Weights of a small GPT-style language model, trained from scratch on English Wikipedia: rotary positions, no biases in attention or MLP.
Each number is 200 + 40 x the weight over its row's rms, rounded and kept within 0 to 999. Layers, rows and columns count from 0. The size before them is the row's rms in percent of the matrix's.

# gate: layer 2 MLP gate, 448x160, rms 0.1, rows 107-135, columns 80-159
# up: layer 2 MLP up, 448x160, rms 0.0979, rows 107-134, columns 80-159
# down: layer 2 MLP down (transposed), 448x160, rms 0.0977, rows 107-134, columns 80-159
gate107,102,157,215,185,132,237,197,212,269,167,196,175,195,202,225,194,237,149,177,189,166,174,152,165,132,231,190,227,208,166,98,224,191,230,264,164,161,214,242,209,270,157,162,113,231,282,238,188,187,171,184,209,161,219,218,147,209,196,125,215,152,194,199,216,212,266,221,217,157,334,264,212,208,203,176,197,177,164,150,186,196
up107,104,182,197,275,219,192,235,219,209,223,209,200,234,170,191,209,200,280,225,166,279,156,252,271,213,75,191,196,197,247,222,244,199,123,192,154,197,168,198,175,135,237,239,157,158,133,160,297,240,245,273,173,205,160,145,283,196,84,220,176,295,257,297,263,147,215,169,242,211,175,144,218,213,153,201,154,234,182,173,181,193
down107,111,271,160,196,121,218,222,181,132,230,79,179,213,169,158,192,173,233,235,224,268,214,191,252,271,181,167,163,195,300,203,228,209,105,220,165,267,118,234,177,202,221,149,156,152,183,231,224,198,282,194,167,137,214,142,233,173,197,208,282,199,180,214,238,154,218,195,289,174,221,165,216,176,200,261,159,209,205,263,213,161
gate108,086,183,199,139,254,231,219,165,221,240,257,222,208,138,243,208,145,192,144,184,204,208,236,193,205,220,169,235,185,183,184,166,183,147,226,216,157,215,155,166,223,116,247,212,217,126,237,127,137,191,212,198,201,193,252,203,162,210,170,242,256,186,213,159,277,112,224,205,236,137,184,218,218,125,161,167,253,226,163,176,165
up108,087,137,217,222,163,184,217,151,220,202,236,235,231,149,192,244,236,263,232,238,262,152,148,129,268,131,213,189,222,228,183,186,195,174,221,134,104,173,197,276,209,234,161,247,191,215,117,247,172,194,238,169,202,257,214,205,265,198,167,224,209,171,190,202,232,180,200,208,201,207,239,197,208,219,139,228,231,180,205,128,250
down108,089,151,211,212,98,185,239,225,192,248,258,205,203,287,209,240,220,174,256,250,231,199,212,188,256,178,158,178,174,217,217,186,253,205,209,199,214,212,220,279,161,164,246,188,147,136,182,121,218,152,153,217,229,194,184,196,232,214,188,133,186,237,115,229,236,116,211,247,90,173,185,165,171,278,197,181,168,130,214,217,216
gate109,073,202,170,139,244,234,253,199,213,190,180,201,185,183,214,214,280,205,167,151,165,250,206,198,162,253,231,157,222,240,200,243,212,98,283,222,178,268,198,184,182,272,197,147,220,225,80,237,148,190,175,114,217,163,199,211,288,174,202,275,232,215,139,136,208,193,230,197,223,152,235,228,184,168,195,175,215,192,203,211,211
up109,067,231,144,168,147,191,199,167,178,173,216,199,211,218,203,243,192,179,171,179,193,293,195,277,216,218,274,203,221,157,220,226,190,141,134,175,225,180,235,176,202,240,209,182,132,106,232,209,195,177,208,237,217,219,179,167,179,137,185,220,203,183,168,190,228,174,223,242,250,229,185,157,203,171,230,203,142,207,213,152,170
down109,070,267,232,166,297,208,189,195,209,227,166,291,142,237,170,256,175,211,156,239,214,221,167,255,176,277,181,191,141,212,207,208,194,188,194,221,210,183,203,226,198,222,205,279,220,293,168,241,189,199,145,205,99,180,194,167,176,229,249,178,227,213,149,220,217,117,214,207,157,169,176,192,223,156,182,201,231,137,169,210,154
gate110,112,211,168,136,153,184,207,192,153,177,221,188,163,176,309,137,251,281,204,133,230,148,269,181,158,242,221,220,266,244,160,161,114,201,213,207,203,170,169,265,316,198,193,202,218,240,194,190,276,264,235,226,188,170,209,153,260,237,176,189,202,93,174,175,212,221,256,165,149,223,213,166,260,210,170,183,117,226,222,202,282
up110,116,197,247,246,242,226,201,235,267,187,152,242,254,203,86,287,165,143,222,284,240,224,155,247,214,199,205,169,165,216,223,273,271,193,190,199,172,233,255,147,90,192,197,238,162,156,190,188,157,143,199,199,205,255,208,230,185,179,218,205,193,257,253,202,195,168,145,203,250,152,200,224,161,220,219,197,292,219,197,195,144
down110,119,367,214,279,206,228,202,213,122,198,21,160,222,206,199,194,155,200,220,212,195,197,122,208,237,174,191,165,119,163,236,226,214,151,204,249,169,118,234,171,199,193,208,172,166,223,235,180,210,158,164,207,163,206,256,324,196,179,165,229,172,224,221,179,209,196,180,257,199,202,196,219,167,210,266,186,236,231,207,238,173
gate111,098,160,208,154,222,243,194,270,168,154,159,161,218,136,192,290,118,199,232,189,264,205,250,205,119,145,184,182,203,161,146,196,233,247,220,217,198,96,201,200,252,162,226,166,278,234,205,137,157,165,124,241,124,175,201,199,165,166,152,188,156,188,194,184,192,261,260,174,165,206,204,162,203,261,120,167,251,171,223,157,182
up111,100,246,194,196,235,165,179,212,202,232,250,184,267,219,197,190,226,205,177,263,174,166,248,214,263,164,238,183,152,176,164,235,210,161,234,247,286,188,261,168,229,280,217,263,222,108,223,182,194,169,234,254,270,168,210,253,150,183,151,249,189,207,135,244,249,215,204,184,125,241,222,225,198,277,183,186,225,166,203,131,240
down111,103,82,186,173,227,134,212,212,237,189,175,208,202,212,205,278,272,233,217,208,176,211,260,188,218,191,241,163,232,166,261,180,214,190,265,171,275,153,237,209,270,170,220,215,201,184,222,255,219,125,208,220,261,157,219,286,242,238,190,196,195,196,214,272,184,185,202,191,153,259,246,197,204,190,303,161,192,221,190,173,254
gate112,093,187,220,219,75,147,225,152,184,178,219,147,147,145,220,212,216,206,214,173,215,186,202,170,111,159,178,201,182,194,238,171,184,171,258,176,164,213,225,243,238,226,176,209,177,174,171,226,258,244,308,180,219,302,177,134,223,220,200,200,194,173,257,181,171,168,227,203,183,157,201,145,169,249,213,192,174,203,261,176,190
up112,094,270,233,254,172,197,204,245,217,232,220,251,188,187,200,148,175,154,273,200,170,175,160,280,227,214,244,198,312,193,179,130,102,195,173,226,196,205,240,172,205,123,206,208,195,182,208,113,213,279,172,213,121,150,213,157,96,216,234,184,206,230,223,250,240,245,159,189,236,200,135,230,193,147,212,181,212,222,106,202,139
down112,100,150,161,216,219,252,217,203,234,235,140,212,227,105,173,233,228,197,274,230,229,296,154,235,195,208,245,220,193,180,191,200,211,258,254,257,203,174,143,211,197,219,229,206,188,207,196,224,197,105,240,160,175,230,249,249,138,128,171,228,116,226,246,185,179,217,157,267,155,211,200,157,178,189,224,227,248,214,231,207,208
gate113,093,176,173,239,249,160,143,194,166,213,233,199,233,184,219,165,206,163,147,180,242,174,135,233,255,205,187,193,206,250,215,158,159,265,202,245,205,236,207,295,250,179,223,144,210,195,196,189,219,198,122,253,338,177,179,151,157,298,203,220,243,171,206,159,206,245,143,193,216,170,151,218,230,143,211,212,244,164,188,286,160
up113,093,126,205,200,185,229,169,155,203,194,189,225,190,246,206,258,293,220,238,208,210,235,118,212,277,221,234,248,154,185,252,224,228,167,137,215,163,186,207,177,173,247,147,186,190,204,224,254,261,236,213,130,235,226,270,162,262,218,168,161,206,135,122,210,220,118,163,196,222,183,178,298,168,180,250,231,147,197,286,207,207
down113,095,196,210,195,163,253,210,230,269,200,333,209,105,256,224,237,236,217,208,144,193,134,209,185,117,144,119,234,150,142,227,209,217,261,210,123,227,241,242,146,185,202,163,220,212,229,248,121,208,165,119,210,165,205,223,211,241,111,245,186,250,251,166,199,185,131,220,222,213,210,195,219,165,211,200,189,258,213,292,168,224
gate114,109,210,209,251,211,249,193,222,196,168,167,119,237,186,220,215,153,222,245,191,207,213,247,228,136,89,264,226,187,191,242,140,185,256,293,234,191,189,278,187,226,245,195,168,215,188,161,228,262,179,189,238,222,212,133,194,281,246,205,235,167,143,184,192,211,222,207,210,214,221,231,264,179,186,231,184,157,181,186,226,204
up114,103,234,146,188,174,173,224,219,174,180,173,158,226,203,117,164,195,201,165,245,197,204,207,233,173,233,174,213,183,191,253,212,201,231,158,290,228,168,188,223,219,198,236,191,207,234,208,243,248,228,235,70,254,176,227,220,255,220,95,249,203,171,187,265,223,208,266,274,178,316,221,166,191,136,215,276,118,235,205,186,162
down114,111,253,136,210,317,164,258,196,252,198,255,229,245,185,213,218,183,256,224,172,222,192,269,157,143,206,186,264,154,208,247,197,156,156,253,213,163,216,239,232,239,201,229,239,197,223,224,107,229,155,143,186,238,147,223,230,279,264,218,180,122,236,164,202,191,252,166,188,135,219,269,199,197,213,192,118,184,172,170,238,192
gate115,109,229,178,251,172,214,163,245,232,182,141,176,114,152,230,178,183,271,158,218,223,207,116,201,214,226,185,261,198,169,125,194,175,177,258,231,277,166,154,203,186,177,237,157,205,221,171,171,214,245,177,179,226,224,201,212,231,209,177,205,213,176,174,208,208,195,211,249,192,301,165,181,203,240,196,178,224,172,202,185,125
up115,103,161,217,196,238,165,231,218,212,195,206,177,213,210,198,143,132,188,219,231,223,188,164,173,127,240,185,192,227,192,186,204,202,176,165,232,235,166,115,169,229,255,167,227,190,195,140,188,221,170,277,206,176,221,327,210,213,158,257,197,180,201,129,198,220,196,196,200,236,113,224,98,236,258,186,219,211,342,206,195,163
down115,102,165,146,138,278,168,177,220,253,135,187,176,257,146,195,145,240,186,240,251,168,184,177,194,161,250,187,225,184,253,209,271,253,212,203,250,254,135,257,216,217,208,182,190,163,245,153,171,150,226,273,251,152,233,254,218,221,204,230,319,248,227,193,188,153,174,184,190,262,212,129,180,252,220,148,230,266,269,194,238,222
gate116,125,186,161,174,163,206,178,212,241,224,208,259,146,231,156,169,234,159,107,216,182,150,198,216,209,225,164,221,184,129,280,192,256,230,208,240,252,176,223,185,188,204,153,229,223,192,252,164,171,199,136,88,235,181,220,200,173,204,198,223,191,189,199,145,168,221,206,226,216,242,182,238,140,160,255,277,152,225,238,217,152
up116,131,225,317,207,228,164,232,215,172,238,169,213,157,224,210,167,245,236,163,199,194,150,194,138,205,187,197,229,195,160,248,229,219,260,218,220,147,182,164,124,270,155,177,144,241,207,193,175,152,262,216,191,160,207,173,239,127,160,120,212,218,124,221,203,204,216,179,170,205,217,165,240,209,198,262,199,164,158,201,125,203
down116,127,105,219,186,113,185,235,202,278,224,301,243,174,215,240,169,280,228,201,200,175,151,180,178,225,204,132,223,152,85,194,192,216,214,187,250,170,206,182,142,183,186,196,219,272,239,111,242,218,231,218,245,145,116,140,171,200,175,189,264,220,226,264,103,182,208,192,249,199,166,190,203,206,271,247,250,176,188,146,145,182
gate117,102,291,233,211,209,167,148,199,199,198,142,156,177,131,236,228,114,224,189,174,198,192,176,263,213,211,272,216,216,211,146,182,167,257,155,234,185,248,133,255,200,206,195,183,254,170,215,156,114,174,213,264,154,224,173,233,206,292,187,228,131,191,131,159,226,232,182,180,187,172,192,176,221,232,224,166,206,236,170,181,199
up117,106,266,272,201,250,225,155,219,199,217,138,193,252,195,229,237,131,143,161,144,212,227,257,210,247,243,168,161,192,199,202,227,255,253,234,246,137,205,250,129,234,255,251,158,244,174,199,185,167,220,152,180,191,128,237,226,218,229,245,231,206,196,178,190,221,226,144,153,129,163,160,239,209,153,226,175,165,163,220,198,235
down117,108,283,291,149,205,195,143,214,101,203,181,204,255,233,196,216,153,174,123,190,194,182,190,249,196,218,173,168,220,230,205,185,191,200,153,195,169,171,200,192,195,210,198,190,198,132,221,256,268,213,214,265,216,154,193,222,174,255,201,181,214,211,221,256,213,308,155,157,156,191,207,247,175,204,145,157,204,190,153,180,218
gate118,102,201,131,232,221,203,187,202,199,170,170,150,199,226,139,237,112,199,170,171,278,134,259,268,192,174,235,177,252,169,240,216,193,205,206,210,159,223,282,172,165,238,103,176,170,230,178,193,233,175,158,209,204,212,235,195,252,153,224,265,174,235,176,179,203,297,137,231,243,284,239,253,152,154,159,227,169,144,192,229,243
up118,100,266,81,223,296,229,119,213,157,202,180,170,127,203,124,100,150,206,163,162,273,213,213,223,225,177,198,264,256,219,220,187,215,204,231,232,241,197,311,106,189,196,218,203,149,228,173,200,244,190,149,203,183,199,214,231,185,151,276,176,255,216,200,246,262,240,267,196,146,207,252,276,197,181,195,242,207,221,164,222,203
down118,103,272,162,227,147,185,217,167,164,263,327,192,185,183,195,187,226,182,257,152,181,164,234,234,268,225,198,160,269,224,162,160,174,112,173,198,195,257,257,147,229,132,226,222,124,211,128,182,262,186,220,233,161,211,249,152,233,176,246,134,224,187,212,170,208,142,216,181,167,276,251,210,260,205,136,181,237,212,170,195,235
gate119,092,194,209,212,233,174,176,245,181,167,212,155,120,194,233,188,110,216,159,161,214,140,267,210,203,194,186,196,220,238,181,171,215,225,219,191,211,181,170,221,289,143,188,266,170,142,119,169,183,140,214,178,169,186,250,297,170,242,278,235,253,187,131,214,234,115,192,215,166,104,238,187,218,226,242,142,181,280,246,233,265
up119,096,168,229,210,173,144,149,240,147,224,200,197,198,152,207,203,182,165,212,144,226,159,245,224,119,244,218,210,276,218,142,153,233,240,178,303,221,175,195,180,199,141,254,166,186,243,229,243,138,220,256,183,134,231,110,228,208,103,201,285,235,152,214,113,172,150,257,184,141,217,218,209,164,255,155,212,125,148,281,192,168
down119,097,149,264,163,233,269,136,166,197,228,372,174,189,201,190,202,216,212,220,201,248,181,205,250,255,213,206,206,242,227,210,211,195,225,241,179,280,323,155,186,136,212,156,145,162,222,179,160,183,196,218,203,121,190,207,155,194,97,197,193,271,175,161,206,185,150,193,91,172,205,196,237,292,169,193,242,213,171,220,227,240
gate120,117,220,236,199,198,237,153,189,206,154,153,205,206,209,130,202,286,183,199,146,142,162,240,130,195,182,175,207,203,279,131,212,177,185,265,269,208,155,155,178,261,133,197,165,222,158,160,220,173,248,126,300,146,249,170,257,256,210,155,221,219,179,269,150,232,211,228,197,201,223,217,176,252,232,185,243,248,153,202,230,260
up120,117,198,227,182,164,188,123,151,288,164,206,278,208,160,178,191,205,133,166,143,212,224,246,198,170,243,184,234,263,292,145,191,211,162,244,238,269,191,154,208,210,184,194,286,236,201,171,122,194,301,162,214,183,204,189,146,260,168,210,192,186,211,257,173,200,213,200,187,102,146,181,136,207,258,195,185,229,187,196,237,195
down120,115,154,222,200,202,146,238,242,236,224,349,196,146,181,239,243,234,230,169,187,179,161,263,138,224,137,198,196,184,154,199,171,212,212,152,204,83,294,193,166,161,225,231,237,171,172,186,221,134,202,221,154,194,201,176,230,243,135,176,146,241,213,163,224,204,145,188,139,230,166,202,189,211,175,157,195,250,185,152,254,227
gate121,094,221,184,222,137,164,197,307,184,274,227,142,118,122,221,208,258,150,143,165,179,227,203,148,232,263,191,160,175,170,237,210,267,234,165,222,204,200,181,238,213,207,149,271,178,195,230,214,203,179,191,190,134,160,213,199,209,216,280,173,252,223,248,173,199,173,113,205,200,224,196,189,138,206,216,234,99,185,249,203,153
up121,092,170,198,184,195,191,190,178,197,221,193,193,144,189,233,181,198,232,155,201,216,214,194,192,121,235,220,186,189,192,215,169,201,237,201,240,220,190,145,267,168,178,266,213,196,119,170,169,247,208,212,265,188,135,312,273,119,210,235,187,232,86,138,249,203,109,174,157,248,187,226,212,176,178,254,213,193,249,206,213,135
down121,094,124,148,214,221,154,195,135,206,192,322,229,160,175,206,209,183,129,223,237,246,191,206,263,255,168,213,181,202,207,160,175,180,216,239,197,187,236,268,152,217,211,135,253,179,218,190,166,100,286,252,222,268,187,200,206,211,195,198,217,158,229,225,252,299,226,210,155,194,214,247,155,318,238,216,237,147,185,201,153,247
gate122,094,180,238,231,221,209,172,226,180,236,232,189,185,152,168,193,146,163,190,145,239,127,228,215,102,195,173,174,227,181,169,109,170,145,241,251,132,198,247,225,221,87,169,159,153,171,233,211,215,219,164,268,136,284,181,217,150,187,166,222,279,279,259,209,226,213,207,173,214,154,257,226,222,66,163,231,228,218,183,175,178
up122,090,245,226,171,179,161,212,151,164,218,158,237,214,218,247,175,162,206,202,159,215,304,231,194,145,195,222,215,199,197,183,193,232,157,130,214,177,189,214,266,227,166,191,252,202,193,223,144,179,210,237,215,212,219,257,267,136,185,251,182,161,237,211,86,200,151,194,144,115,127,240,234,266,224,222,197,239,220,191,243,139
down122,096,178,228,176,280,224,196,200,242,222,241,193,162,162,213,184,229,284,192,178,161,225,224,152,228,146,236,174,160,228,218,182,179,203,215,205,244,182,106,165,129,220,236,124,217,169,153,254,183,243,218,235,244,250,173,189,142,181,245,191,197,208,191,243,138,167,193,168,213,200,204,242,244,105,193,219,211,138,179,226,204
gate123,092,186,234,219,192,151,189,254,168,221,136,189,242,128,228,189,221,255,131,210,193,157,208,202,250,266,140,205,173,258,167,249,161,196,179,199,222,192,134,219,247,240,207,230,197,181,140,185,152,288,196,202,198,219,217,218,199,228,245,183,277,187,142,248,175,274,224,209,102,134,248,189,176,177,269,179,237,241,136,159,176
up123,090,228,151,215,181,229,222,186,220,199,235,222,178,223,200,198,252,197,175,244,152,190,244,204,225,113,193,227,181,159,238,210,225,190,166,175,165,209,172,169,181,266,155,285,298,154,228,294,266,248,249,151,202,205,195,185,247,164,158,208,193,128,213,152,237,193,151,201,234,235,142,137,169,216,187,210,166,166,176,183,186
down123,096,139,213,153,188,164,239,212,260,181,223,243,193,175,178,170,243,201,251,192,204,224,234,85,142,169,146,156,157,193,270,141,223,226,229,181,229,303,239,149,171,206,170,179,283,240,203,185,209,169,217,187,238,204,158,189,237,128,221,178,171,177,151,165,192,151,183,183,214,221,100,177,195,191,179,253,209,176,180,216,175
gate124,099,191,178,185,123,199,119,166,199,184,168,215,281,187,151,178,131,255,211,223,234,213,269,229,146,283,222,257,204,215,192,131,235,167,219,141,199,164,209,167,134,216,227,223,205,233,255,262,234,229,227,193,268,250,231,203,269,173,160,126,248,240,200,161,146,244,120,192,161,182,182,216,202,274,238,205,164,165,134,205,130
up124,101,180,187,148,232,265,191,176,121,190,210,213,178,148,231,289,219,147,200,172,224,159,139,207,171,164,252,148,204,255,185,222,196,183,201,225,170,292,219,201,159,199,235,132,189,162,157,150,235,167,140,244,204,223,164,164,220,195,133,214,199,210,242,196,255,173,199,176,250,245,182,260,178,216,156,198,214,154,203,246,316
down124,102,252,232,209,229,193,237,234,201,216,112,205,124,219,237,206,259,171,203,188,163,184,148,219,166,250,253,220,202,176,231,285,268,211,178,224,179,236,218,183,206,249,209,212,156,248,186,211,192,179,199,219,204,201,207,118,188,219,205,209,91,230,237,213,230,196,201,281,255,156,220,156,155,184,204,240,146,162,183,165,180
gate125,104,229,189,188,152,169,209,290,190,207,197,272,149,158,202,229,131,152,160,209,198,127,181,215,185,254,176,130,123,225,152,249,204,257,210,221,204,191,180,270,271,163,135,235,233,175,265,127,123,179,163,123,197,156,193,256,138,211,228,229,181,192,178,241,148,132,140,244,277,184,214,184,222,153,131,136,202,141,281,194,115
up125,100,193,246,238,139,262,198,138,175,204,175,170,259,221,184,211,209,236,190,214,178,266,172,245,245,166,218,197,253,216,198,124,179,105,154,187,207,132,201,203,166,253,238,231,114,256,163,241,188,180,232,287,176,255,192,153,221,153,121,198,195,204,135,204,199,198,207,163,172,179,147,211,235,231,263,194,212,153,185,193,266
down125,098,296,215,189,236,245,238,131,151,234,118,218,268,220,143,189,211,283,185,231,149,227,229,211,253,210,215,213,277,197,242,152,223,132,176,171,253,219,149,244,218,211,196,90,180,174,138,250,214,195,199,187,237,244,188,144,236,166,161,203,248,201,182,190,253,167,225,198,176,198,103,153,245,163,229,202,166,184,147,195,186
gate126,083,138,189,192,161,243,289,202,205,195,183,169,237,168,150,194,171,139,115,115,236,247,229,173,177,251,228,138,203,209,212,164,169,215,236,136,188,202,194,243,242,180,229,240,171,189,135,261,184,166,163,181,239,207,163,222,311,167,199,252,165,252,179,189,160,187,132,200,246,173,229,234,243,201,236,239,197,193,268,159,192
up126,085,219,256,222,203,216,194,195,188,188,154,225,161,222,238,174,182,261,226,172,228,194,238,176,258,155,282,283,192,278,217,173,212,173,100,228,181,148,169,283,248,233,205,209,187,254,201,196,201,190,245,198,186,167,266,218,241,212,165,234,190,180,227,229,204,159,285,111,155,145,244,231,188,214,228,212,276,212,262,167,178
down126,085,120,237,146,206,202,187,257,227,217,232,192,191,131,157,190,217,233,221,167,167,168,217,182,183,182,143,215,220,100,224,171,159,200,181,244,176,233,207,150,239,232,205,138,244,250,280,189,184,160,173,209,199,251,205,305,246,274,228,207,210,159,162,192,198,221,201,171,157,207,197,184,209,238,247,200,201,201,135,186,190
gate127,084,204,242,191,214,125,209,263,295,179,208,201,229,176,219,180,191,202,210,200,176,190,188,217,166,230,168,180,211,203,229,175,250,137,183,157,266,194,156,76,256,152,208,225,123,234,191,183,240,195,280,131,143,146,256,223,200,145,282,182,210,230,259,226,228,118,158,197,121,216,153,136,126,240,205,262,253,186,171,161,223
up127,089,276,211,209,214,131,188,269,185,217,213,159,213,228,179,166,195,222,195,182,128,236,260,183,203,97,150,222,230,195,143,161,249,193,231,240,199,205,209,178,156,89,203,206,220,224,212,180,174,204,168,234,214,205,127,218,176,211,270,218,278,192,241,100,147,237,277,168,191,196,214,108,202,151,232,270,189,233,229,238,126
down127,090,253,158,199,140,171,217,177,258,241,198,206,121,280,263,194,160,240,212,225,244,221,195,200,90,159,199,239,238,256,234,267,216,191,231,144,156,283,236,159,261,213,228,256,200,304,283,120,219,180,166,225,215,166,266,156,174,177,220,174,176,191,219,250,248,231,136,205,141,190,146,159,176,173,206,179,143,167,128,270,195
gate128,085,162,211,177,135,145,210,206,205,198,176,204,199,200,252,122,171,172,170,235,152,222,250,138,207,227,200,198,225,175,216,183,273,242,189,232,233,166,189,186,191,224,150,247,278,215,234,160,234,230,268,139,146,148,262,231,276,158,241,183,246,260,190,231,224,151,161,218,199,149,204,109,186,229,235,264,198,265,289,264,192
up128,088,224,287,223,302,241,242,191,205,244,179,311,305,181,185,227,237,236,266,192,138,213,216,189,269,158,241,154,197,245,210,244,137,192,246,142,189,219,174,175,217,188,227,238,148,138,139,223,226,214,243,230,245,198,197,232,188,161,217,220,125,148,270,210,205,150,223,188,214,266,200,193,209,231,217,159,203,163,192,148,271
down128,089,192,228,137,214,151,235,220,239,276,157,270,210,267,235,156,163,195,223,171,199,303,222,184,240,255,231,237,153,178,160,273,194,188,160,211,129,177,228,194,178,132,220,241,203,234,163,204,281,166,146,155,209,144,239,191,194,310,267,238,206,140,154,233,186,155,221,206,196,198,165,126,153,196,175,203,209,148,171,119,264
gate129,115,200,164,236,165,139,122,243,213,225,213,213,185,161,194,213,177,116,257,214,234,219,186,228,143,197,156,191,215,212,126,186,246,168,213,227,206,235,178,199,262,124,217,246,208,151,215,115,240,176,252,219,181,170,207,152,163,139,162,149,237,191,207,275,260,296,111,273,221,199,221,141,184,167,253,161,152,139,239,151,168
up129,114,191,145,247,275,128,155,242,197,246,169,216,284,171,264,191,171,206,219,200,196,227,196,234,175,181,230,152,191,267,140,190,180,195,216,215,210,183,223,178,212,177,201,226,207,156,165,154,251,190,253,325,201,184,175,201,137,251,221,192,164,179,187,247,252,269,90,195,230,207,244,225,205,161,168,186,158,135,177,184,202
down129,124,118,214,279,233,143,184,225,146,216,264,249,256,189,237,203,239,212,260,200,217,269,206,237,216,177,206,202,211,201,166,234,214,206,221,172,176,238,157,207,240,178,205,236,243,218,215,195,220,167,318,212,184,197,190,269,242,220,245,288,160,231,235,168,245,145,181,280,229,185,190,178,207,148,257,173,163,203,216,146,197
gate130,116,205,177,261,242,201,247,141,221,158,150,195,168,163,171,213,244,197,217,169,235,162,266,193,152,168,162,224,189,222,166,277,214,166,241,250,215,223,175,219,243,176,160,70,272,227,110,170,152,224,181,181,276,256,170,202,234,169,163,276,285,211,240,155,180,257,260,223,213,206,267,218,231,180,234,144,164,163,203,190,225
up130,117,236,217,137,152,254,156,236,209,240,201,214,250,253,232,253,156,164,223,229,117,212,188,167,246,177,220,194,196,190,220,145,187,233,187,185,202,120,197,171,192,245,255,281,183,173,269,237,258,199,221,227,122,164,194,184,231,199,205,167,185,181,169,240,226,205,130,203,131,212,160,133,214,259,141,249,230,198,197,201,182
down130,110,185,280,182,216,195,171,216,253,229,30,230,164,175,248,286,186,223,231,199,222,158,225,133,185,173,162,229,172,248,225,185,245,183,214,238,230,177,213,167,251,189,267,245,206,205,254,200,204,193,168,201,239,143,204,159,231,252,221,144,167,256,190,235,154,207,204,155,208,177,184,121,228,228,285,189,191,165,173,215,186
gate131,106,195,207,155,188,235,164,227,203,259,145,199,225,217,159,211,158,219,141,161,208,230,184,173,196,203,173,153,166,127,163,129,166,173,239,134,246,193,190,236,218,202,158,243,175,56,181,197,238,173,227,253,265,166,220,237,201,195,175,203,255,230,228,195,208,207,169,246,253,196,182,162,244,147,167,175,144,217,212,188,258
up131,107,215,188,225,151,210,176,198,158,249,155,177,192,162,168,168,160,161,128,206,291,232,219,180,160,224,234,176,124,198,217,162,201,197,145,187,244,188,231,163,221,229,195,280,173,111,202,206,265,156,213,249,181,112,220,199,163,245,206,187,282,205,182,199,228,216,164,187,152,125,142,171,254,206,170,135,114,204,224,187,247
down131,103,156,189,212,186,128,219,227,228,156,444,247,167,209,217,190,137,264,256,156,127,240,187,233,228,142,161,257,173,167,210,245,181,221,158,217,174,181,169,131,186,147,176,214,232,231,194,188,154,230,201,158,189,202,195,197,214,198,216,220,141,236,246,177,150,187,187,164,201,164,199,225,250,243,186,239,215,220,164,171,220
gate132,084,173,186,222,250,200,207,260,182,237,202,171,160,272,222,171,209,241,227,165,186,244,202,296,173,172,169,273,212,155,220,186,145,212,200,130,163,245,215,144,195,192,207,197,202,210,173,186,221,254,154,182,210,154,181,191,131,116,184,216,236,173,268,179,173,187,309,204,214,179,206,190,250,182,249,221,194,169,251,125,196
up132,083,228,173,172,176,259,229,210,146,180,161,211,208,174,186,251,192,148,221,164,254,219,139,182,189,212,168,144,280,180,139,249,165,274,262,138,125,234,279,166,226,200,190,204,222,260,254,215,82,171,124,212,165,237,218,173,228,198,146,136,158,132,175,217,228,266,120,190,203,209,241,198,240,201,103,127,149,193,167,246,289
down132,085,208,213,149,168,138,247,241,119,245,273,205,162,186,208,159,242,249,153,178,186,209,186,172,218,179,142,216,180,262,202,148,160,219,174,209,194,233,209,170,130,158,206,221,197,172,191,306,195,222,189,190,193,218,108,186,185,218,256,227,193,217,157,182,224,198,271,260,191,187,283,160,247,190,178,168,176,151,252,120,165
gate133,104,178,203,205,162,156,205,254,243,218,191,138,196,234,248,146,220,160,178,196,221,207,259,134,258,216,226,220,172,225,181,241,162,172,187,209,246,199,223,252,258,205,156,218,207,178,113,218,254,173,190,230,240,138,153,176,128,241,176,146,208,173,246,283,266,215,230,219,125,193,216,313,167,265,207,128,215,181,194,154,167
up133,105,210,124,169,157,197,128,206,169,186,171,259,148,184,156,212,173,153,232,186,202,109,246,246,212,224,201,189,221,231,203,216,155,202,144,133,229,295,249,202,156,176,153,205,183,200,175,252,188,214,162,180,240,292,133,168,240,224,167,202,211,199,240,129,301,227,177,232,226,159,202,215,176,234,195,253,105,229,136,241,104
down133,105,120,195,258,243,234,172,206,160,231,207,233,182,189,141,249,206,153,134,168,154,179,170,225,235,209,175,166,185,65,200,133,244,153,246,185,215,166,86,204,189,257,180,176,254,225,199,235,221,192,238,184,213,203,173,252,141,163,255,136,235,148,159,246,215,162,167,204,190,152,124,217,182,239,248,163,168,202,274,162,255
gate134,080,180,163,232,223,214,197,214,177,201,238,255,215,168,177,217,153,168,235,181,216,268,256,235,205,83,180,136,284,313,181,192,156,217,255,207,161,153,212,132,163,210,211,223,177,194,241,150,215,148,175,260,232,187,186,206,118,143,189,172,126,157,189,239,175,193,208,204,208,142,243,268,263,217,155,146,195,161,239,170,252
up134,078,191,237,183,164,161,220,270,256,239,254,224,163,194,163,199,140,120,213,231,177,165,200,209,269,170,172,179,216,204,192,192,156,265,173,199,128,252,178,83,211,197,113,237,213,243,229,197,138,139,159,229,191,169,118,160,165,259,223,144,188,218,220,211,222,300,88,239,233,236,217,238,209,183,169,171,179,119,171,170,222
down134,077,245,178,205,209,176,219,154,197,232,166,235,196,269,275,205,214,187,270,245,212,158,187,214,219,227,173,164,237,262,212,177,211,152,208,144,219,254,126,259,240,221,157,218,115,221,225,180,195,184,234,185,237,235,172,221,190,192,114,199,197,154,186,178,258,202,242,185,224,249,206,202,257,199,210,156,156,185,233,197,178
gate135,049,299,105,215,212,243,195,288,235,246,165,150,205,111,121,201,192,209,211,224,200,222,201,274,258,215,200,248,219,242,257,204,217,198,224,132,88,161,197,251,194,205,151,196,191,239,174,153,172,223,173,169,147,190,207,148,187,175,202,243,221,131,191,230,222,143,169,291,149,209,270,196,236,212,175,221,210,160,157,228,221